config = dict(
    norm_place='pre',
    init_std_up=0.0312,
    init_std_down=0.00555,
    lr=0.0109,
    lr_head=0.00863,
    decay_shape='linear',
    seq_len=256,
)
Each number is 128 + 24 x the weight over its row's rms, rounded and kept within 0 to 255. Layers, rows and columns count from 0. Numbers have three digits each. The size before them is the row's rms in percent of the matrix's.

# layer 5 MLP down, 256x1024, rms 0.0866, rows 207-255, columns 128-255
100:128113101114106104124125145137139136142109097126131175082150128103138105126144129128111172101143135173106138150122149173098152138147133144149136147171156120108166154115132112093098193150135139124159181099144146106121145130139126089072127132111125101098134126140138116132151126117140150133117131163097150139127105165128120119145133116101058110121177132162140123129082107128133096131141
096:146139125132127131120097130140142144175116092150167148143141189171093143136122163106193106164173129119111117127134170148145141143090112148107152146093103110144127119116156139173135122139119149113122144119157129154151148109149158124164121133116106140138099102118147128138147192155107140067102163151115143114088145099165157124166112105118145146151124091160134154175120132131128135124122
096:114109117162140140138146150119124138142120083167130144118133150127123125123095146069148110166098161153137089145146115124072091116165141105096116136140130140151127176153131131151111107138112081138126149126139118097136110134124082193149129142115105152100159137119144108099127102123142111125148104132106125089139112130144116121135131185144107096153121106150114150105103158129134104146148
098:105091151181106127146153184141088078110169122068137149124080193171155129135092120102103114145108123144120117108132165129135111134125137126135131127118134120111118126117112139083093140128120140099130138157128155079116140144194166091097135138108164161123143129118134153099097163108135171138099152139134119147079135120079126096144128126122104112099096106158103110087146143104130121108083
101:120124119140132148106082114058129119115090113146107112102119137133135070112116119106127142131114096125145124135146067152127116114123126121141131095117151146151145149164126100144126178144137111126144192130140125120081161107150165101140134149157139155100138115120082110141137110111114176118139087124118116137142200129122123106115114128124123112122157141130116100128075101117158155122168
098:108157116146168145143115117113105135188157168145160125197129090131143117157133151127130170147107132151130159141131111131095104151130133125140116147116143149102143179138131119112140109154101184111115136139084096074128113174168093072110104126135128073110103114144108125101126183104103167106105132116136131088122118113097133164178133106138123155162104166144132089112173134110112089115148
100:138096127146101139152120094120136098148123091104114136122141122152158137161075099138115138158079174100121142126126104160122138087147129142096134125114137154136096139142137189111098149135120098133132146128101132157128116170102153138128120127171126120089112107135112131147110114126136124205131171154092157144157155154163111100134125091159106126130082095183129148106129137128135171142151
100:148117108129154135137139092098123143135122165149153111109151131118120085143135156164167108113144139133116157119086165115142112110080124112097099122118121102120146128126126102176125137124105093104081172110162136150094135109158132164086134118127152118107132095120120151047128100133106120157128113137177100128116129107135125121137155131092153153105100112125076151146139119090129115108148
104:156074108112117117118154116171151174156165084154207126133175106119146121117118133136103161119147156122125105126117200148128147077150093162136114083133114091107115104130115101135095159116132159122115139129131120152131122107134124118148116161092149138142123153124114110099123161150184150125173101179118102126088114145146121120134139175113121102125115140123147152136106110155089122163168
096:112110177125053149124148129150130096133138111151114068152157129128125082109107162099159125079093120138125116119122103128124086086147130115149113082114136115141125190134144101131114170133106095142147103098157203152096044136125121142116137134116110125119120151119124113139143112159138091122113150168139165098111118133128060130112154095124101102111131118111092121135046135116122124111107
099:138156116137118075134103105109120174141127112110126099098149135081180085141105118103132147166134103097131130131121106128115147133116147145112109142145175150082159145115136148172163125135096167135091073158090116114187101152161091178136127127107162146123127114132144132146125147146163150081125156122119115112169146149144118163118103164074099087155153135135131117087139142083119097171123
102:159164188152077145158150105103128091132135142095093113104168078143105102134118135108123126144118151089128152139122110116143161087155156152157099075080068121163127148108107097138101114118099125112155176107098119107134126136142110150101110145159131176127133159118115144128126172173118190152131130121146113140129099160147120192136109129150101162166158130081135121122089091140086107152138
101:158137155115141127105174135135091193121120113177125113138106156160133117160136087157149103149140150136157106167122107148094110194084163144116149113145072145164082119130123137112131149135148089114151081107149111131106137164117157128172116120121133159178148131149131135127149123129093085128131116115138157140132165133078102118141115156146129114132132140084111107132139129144120142127122
104:100112100143132141119081131068115066142122138135169151119101166138105140124120135134107112163134138125143117114088110158121070110122148089098174114146157145153103096141164093160136107142104128104135155083139105121181126107166157155122131107139155155113135130163111116103100119141104117099134149112104111175121078126135157146123110096189121126137094101160129110148185135114170179115125
101:145127102079093134130147144112088146138140146131129117089121163131141140127087134128174150115128112126130163161125153089116148107162155129131122105147167143094136171109130155129110157102135117131165176107102121139118123161131132124132146130134140125155135107095130113093132111150101131112150174126112146123117134132104103127079150123149128131112140125131114133143133116110115094149116
103:140180159127142159116190123116115141127129100113110155095108154143137155156115143105136147124131124143094126111164117118155190122130143121087142131119130102166100139069125118136088166094129090140149127121116153128062138086098106129116122102090129090080125158129127138133122104134197116147113159147160122093099151103152131145139080108128074121126101109164137145119127144111109132130114
101:159136103147118150098129115141132122108135135111142149142116099122109144091139159055087106093106106125103104107130136196172123187155158148124124118138171112137065122107166113139132160147164157108166079143101133125113135138114129139115128118129162106139152107108120117129115138142106109095089123097143170074109111137095131096117124169090109120162136131109165144134158128117126134122145
102:123121146130155145127081138162139076110118129126098165157149104135137111130145108159137118112108151078112150091154130084133128157130134123141141064103177119137098115138130143103093073155144111120157150091150153099123176136116138116096135136150092128138128079134100117136119139166119114095112138102078117132179109163137149116151134157175098117101118093117111088125104078125183145115132
101:132170131158129141097105104146173148153115142086128131144056153113107109109095135102131089100143147142125141111119089118106190117138158095138142158113091067127167165149149111129176131135124135145136114181111112106140126113078114202150119115088108158146117138137128140139123158145138116125131079109178134127100157121144140123156118084147175118130131103124107131128113122158095112141153
098:104095102124130146132152131152116147155111109144108146135145090181141200144136115125067135111112111076100179134113126152181118103111186157149151127142135149144124084116134105121134147129160105088155101095074092175208131103104133118087121115184156153115130152110125158144093114165093128129128158147168138121063101107067118157129129114131135085105144144147133141105124118140089093166108
103:153119124125112130116183114172128136159100156138118114094153131133127087161159146096125143131103110180127132124128092119132154133101157119120114114124118151169166177116138132125141184181111142148167146110153129119133119159132098090145128118103129117106144126126108145155155111158169149091157125110147136116117119105136159111095108092156145137103148151127154144093152121119117093169107
097:128090141147118155118156131147136119144079089109110151151107122123129111148143129099109093136121128159131125149188130145109162125161149166132130098146128116159124121152152121157152119145145140126113099107128103158163133124066080121100145139153101099124142125151141115103110185149098140099133158124124147101136092156125125112129133130085158109158096123140162108112146143109111137139136
097:133091165113183171141173106120153166096124127103118098149111049150127097150175134134131116127110108180113125137113141136141141118129110155111152115106113103131108144161120065131123122126106126153135156102170199184142129153144144089120128147152115118094125153135107136145111159106127128116124115105106125149144109147177193104111127126160167145149118130104093103157161115137145164170112
098:163116115112105119140173175162108129121108106119136160085142136150144122124091111148117107161146122143067118118142114127154112139116110069139150100127082117135083082127165142092115143105125134104126145123108152169179153133143172122100100111114102074081150128156165116130132107120084137152091111119120155090137121144160119115181136115141146133135114112146124152116136125135132133111107
103:132114168149090078142099130148165140115139120119143145174074126083144155137171130126117150131160106137133172134116148115114136132147134105119117136161130131098148116120112135115083103164112155178137109130087134192122116156099123093145109126185142167129138124132121101086121157120140105099078104094178130134157131110086134151131130131110120159137137138156121139127128094144126109145133
100:113110146132111126111126113151095115110041131153132122164149143129141127112107110136203152130148132124106103131111151130111158104160087133124085087136122174095126119109111156172118167120159115110151102132130090091162079150138104119126126159128115082107122155095147127133159154083106132096139166149138144141114167097111138073119184170127122143111108096129167155115088139112135130151125
102:119128132121139142120117144140142107119104129120142153134125116138116187135109103067118117134115156125154121118122157143084116117154142114114142114129140167128131119152159159108123126124141140161120144094119117149134127185138145142125122095112100121140123149109107165114126090109129154099101129113112101124115149138136141075158115183155143102160167138138133120129162138160125158082151
102:142109112153126164116136103139123100185116176158142141128129144135140091163127182079140130137156119141150112107134111129128113082140129118157133136149109094125146118142144092066134125099105116115074148138102081109129165161095110097077115130130156142154097127110131137113126108136145103120142125120143099119122120145126113150155106083111075142130185107121123130136163142157169176127130
103:139119056131115127120087124095122129123149122146153096104141125157135107103135106142121123120105120135119112134140104147116145108129111128099123151100120139131114141171159116156125105130138139113149154134120138066123157169076092096108143145157098128134122101135094130111142132116103127102095175114120123132138125154159122132124108124127184168138071130086124107160123118099077141121124
103:148154152106156092134163113117127118114104153098113123121169096140109102132137122153128099161115126107115142123147180125144133134139120131118142143092077165125171167148128090058121112126092130112138129111147122082182154145101112117140137127120141121069132080115137108109134109188089113133127154148098107072067116096122108188127119114151089117154153187159100091123141118101119107132118
103:147108085124170179126159122115165114145115149159157171126139121130101160158120114131146122112128114093106162075083111086168118138098169086158146105126096105122153132164098136087150148147125104107103122106100114148096119083148149090142105111116154134078125126135151132121123145132164124124147160133127145132155135092093128100119118125106184137114136143107144112109146128123135154123114
103:104144135127145127148114152125128148117095107128140147140140127133132136116119127114148140139110095118129119128124118149161058122151123160122154132111106105114142126104095163090143109158113132115076164138110150200035138196112170150167120105146150187127128138134150144126134153137114125124093134109165118164146172086122122117128141080149109124120150128156124153148135119126179102135120
099:154145122130122113124157179121115122122124124175157120122142137136128121129138116118163154118161142113124110131126134103148171143107137134125122123088147112129139127098137147075145141120135139144142105088146162111165130197145166121125113120117114141098147184115132161128119167158191126127092178147129133110128131132117107102108127091098120152148119122144134173130168173114083134123121
095:121109168093104092117157142091116114125138126135107116133169101117170106121159131140144109139115101139126158119139121146186177126136126117168115112134098138147151129089125111139103152160083098123151091107145104126097113134121091119151136145084147184122150130109126078154144178174130127134086136115145161111168133125084131131113114171163136119136158096108097111122111115146176170141125
100:078114128151099097179112105129092128151097157132130108143156126110104150140090107134087081118130122136127124118163125118099155130155118090112162121121106120093139142099146124111120124146120105128160115130133116148160114118130143083105154069128089173131144120124080079093128160086129148139075112114149133154136118102160110159107119137098131125136130160139088105167117109123135132149125
100:140109128148155150139107083095120131136160104086155144152157167129122125114133118117111126125088164113155160065119122141129117166112164115124148134112142152124121110139132083095147154181131104136135146133135100136074146102108124134146126119079170164158128154160088130137143104128137130158123136112094135119162126149153151156124139137103062103139144137136170128088125121120122180124136
098:130094139160140145096130131168131092141097135112175101151126088115098182163078146104142094116133098105142146130163152121126148135121125161074141145131127135146160138086144153103128157138129087113095119155084098065104132143144165149133130136151106123145121138184141154086140134150127133120128118123118132128094196111110139081119131116169131154108102144158140147152148125119105135124154
103:128124115083099111129118061148114135090123131156113109120122156115092131123139119094138091124122142104132084187102085127090138112069130143131127082116068161108148114158123120190130158115130124139152119117106138121115071105143126126130130119117122125133121109150104153147111089125161114135126143118118114109134095128102119122099116125083152172156125155105117110159124146128138082110116
097:138096123127133103147140128120125120135108116075093135151123150122147085109073135083140111121110179126134104101147139134139146124129139127123152126077160121140127160150134116070123113096092110126183091144170140135071154139117145133171128159101139139194131153107156090166136146157131140149110143135132148122113097107165138153141107108137129151147151088164159117152127162137087073137126
100:124151155141098110085115109170130109130153139116127118099111101148155168135131118171092149151131092114134146136101130157131123118104143121114126129104141074116180129096129139125128118143093127143123113126134109103118156160135102099105116123147133139142130082163126102112127146100095108187111137155101082171067190153056137131069127149115117122133133148113125159135158126101112102104144
097:087145139142127180123130150071103096119150110122123141129117143147113117145117103156153109137124141120130101136135115094152094107123105135112117090100092098158098122141160084113147137115155134134132139169115123101135147135142149142149150108103077067143137122118132133125126141146161094116131136184096142109145104167174148118143104111145141165107100117163125156147112120138121129138133
102:094182150162129128144175119163123096138135125142088143146116080129131104156073145127145157117130148162135128115127136158124137119148094153145147098148100148173126126114123168133089136131123133130143123146131100124128131128137121151115123118169124114142161092107134126164102123127101121104118141070110151107125119107143117168113128149136164105099142112139127130164129145147121115189129
097:190182122140146124117151143095124107154135164160127149144130132105083110136118114128146129093114145109144112113152099123123101127087143147134154091146167099113127138158117096127110142123099164146163164091174135131092164117182187157110141146168068067127130112140143163175146120134100130101123111096100139101159116146123152095121149159155099125144104148150134128111146127154106135149126
103:078156178114151128122112120098155129102137143160140139129149143150137109132131122155164092166118134090097177110095148118160095115100082136107102153108100103115109140134082141142132128120163125120114107152150129155131106160119178128112147090152138140165141123140134169101157124168151135110150109151142140156139134127142123139118117133115133112118149116118124109133110152145168109123102
102:092136109144121123102094142111161113139121150147152128139093122114118148111122182137085111101133089128118121115121150147136112082111135126130076136134155139181094113103118135136148141142125151135148124144170101107212139086150083141128117094126120155123100126151142158128103157092139136114118149129152135087131139104117137113097114147164122104157125073107152121123118084144125170135124
093:151144150174121201133116125146130131166132077158107099097173145173119181110159107129119153144131109111095107130179187146134142130133123131165123114143160091102119142127119146121112104106085127139174153172114131136125147093140111117161090115149107190163100114100132091129127152153108137125184149144120146122124084127158119140116113141085120146153184139137134147133109155130141158140123
098:133153119151105091143099144148139105087118152120097141140116137151107165119147134134141111125127112053148125112125135172132121149117106087145135129112152125098134161101118133142114145121114109160120143151107177124133136148055048072136122136193137100110141104138120104091167088142124134162135092169089132120127115159104146149141119126137134144103128109103097167192085139137147042122139
101:129124096114131141079160133139153139148138143126160144098140103106120103132128119131130120120125095090123120144125112112144143143106165117113147089181096087110163129152121152170091151085077132114145088122119136122106170092150139115097123133103116101157118136107147101076093178128131122158144157175164125149120075132151148128157160135145135180075102114151058122103180119131146161117150
102:111140136115140146146100143117129115132133177128066159114108138131162122125150094139111129078108121123118157153125122097117144130040145091103120094101087137173157119134107173144157106124140120162143062099158125128109153168101132143118122098133104139114142098155144130114155152107102126158132076136130149119112129108140132113135145077115138128138098106143136106179107132120137142152118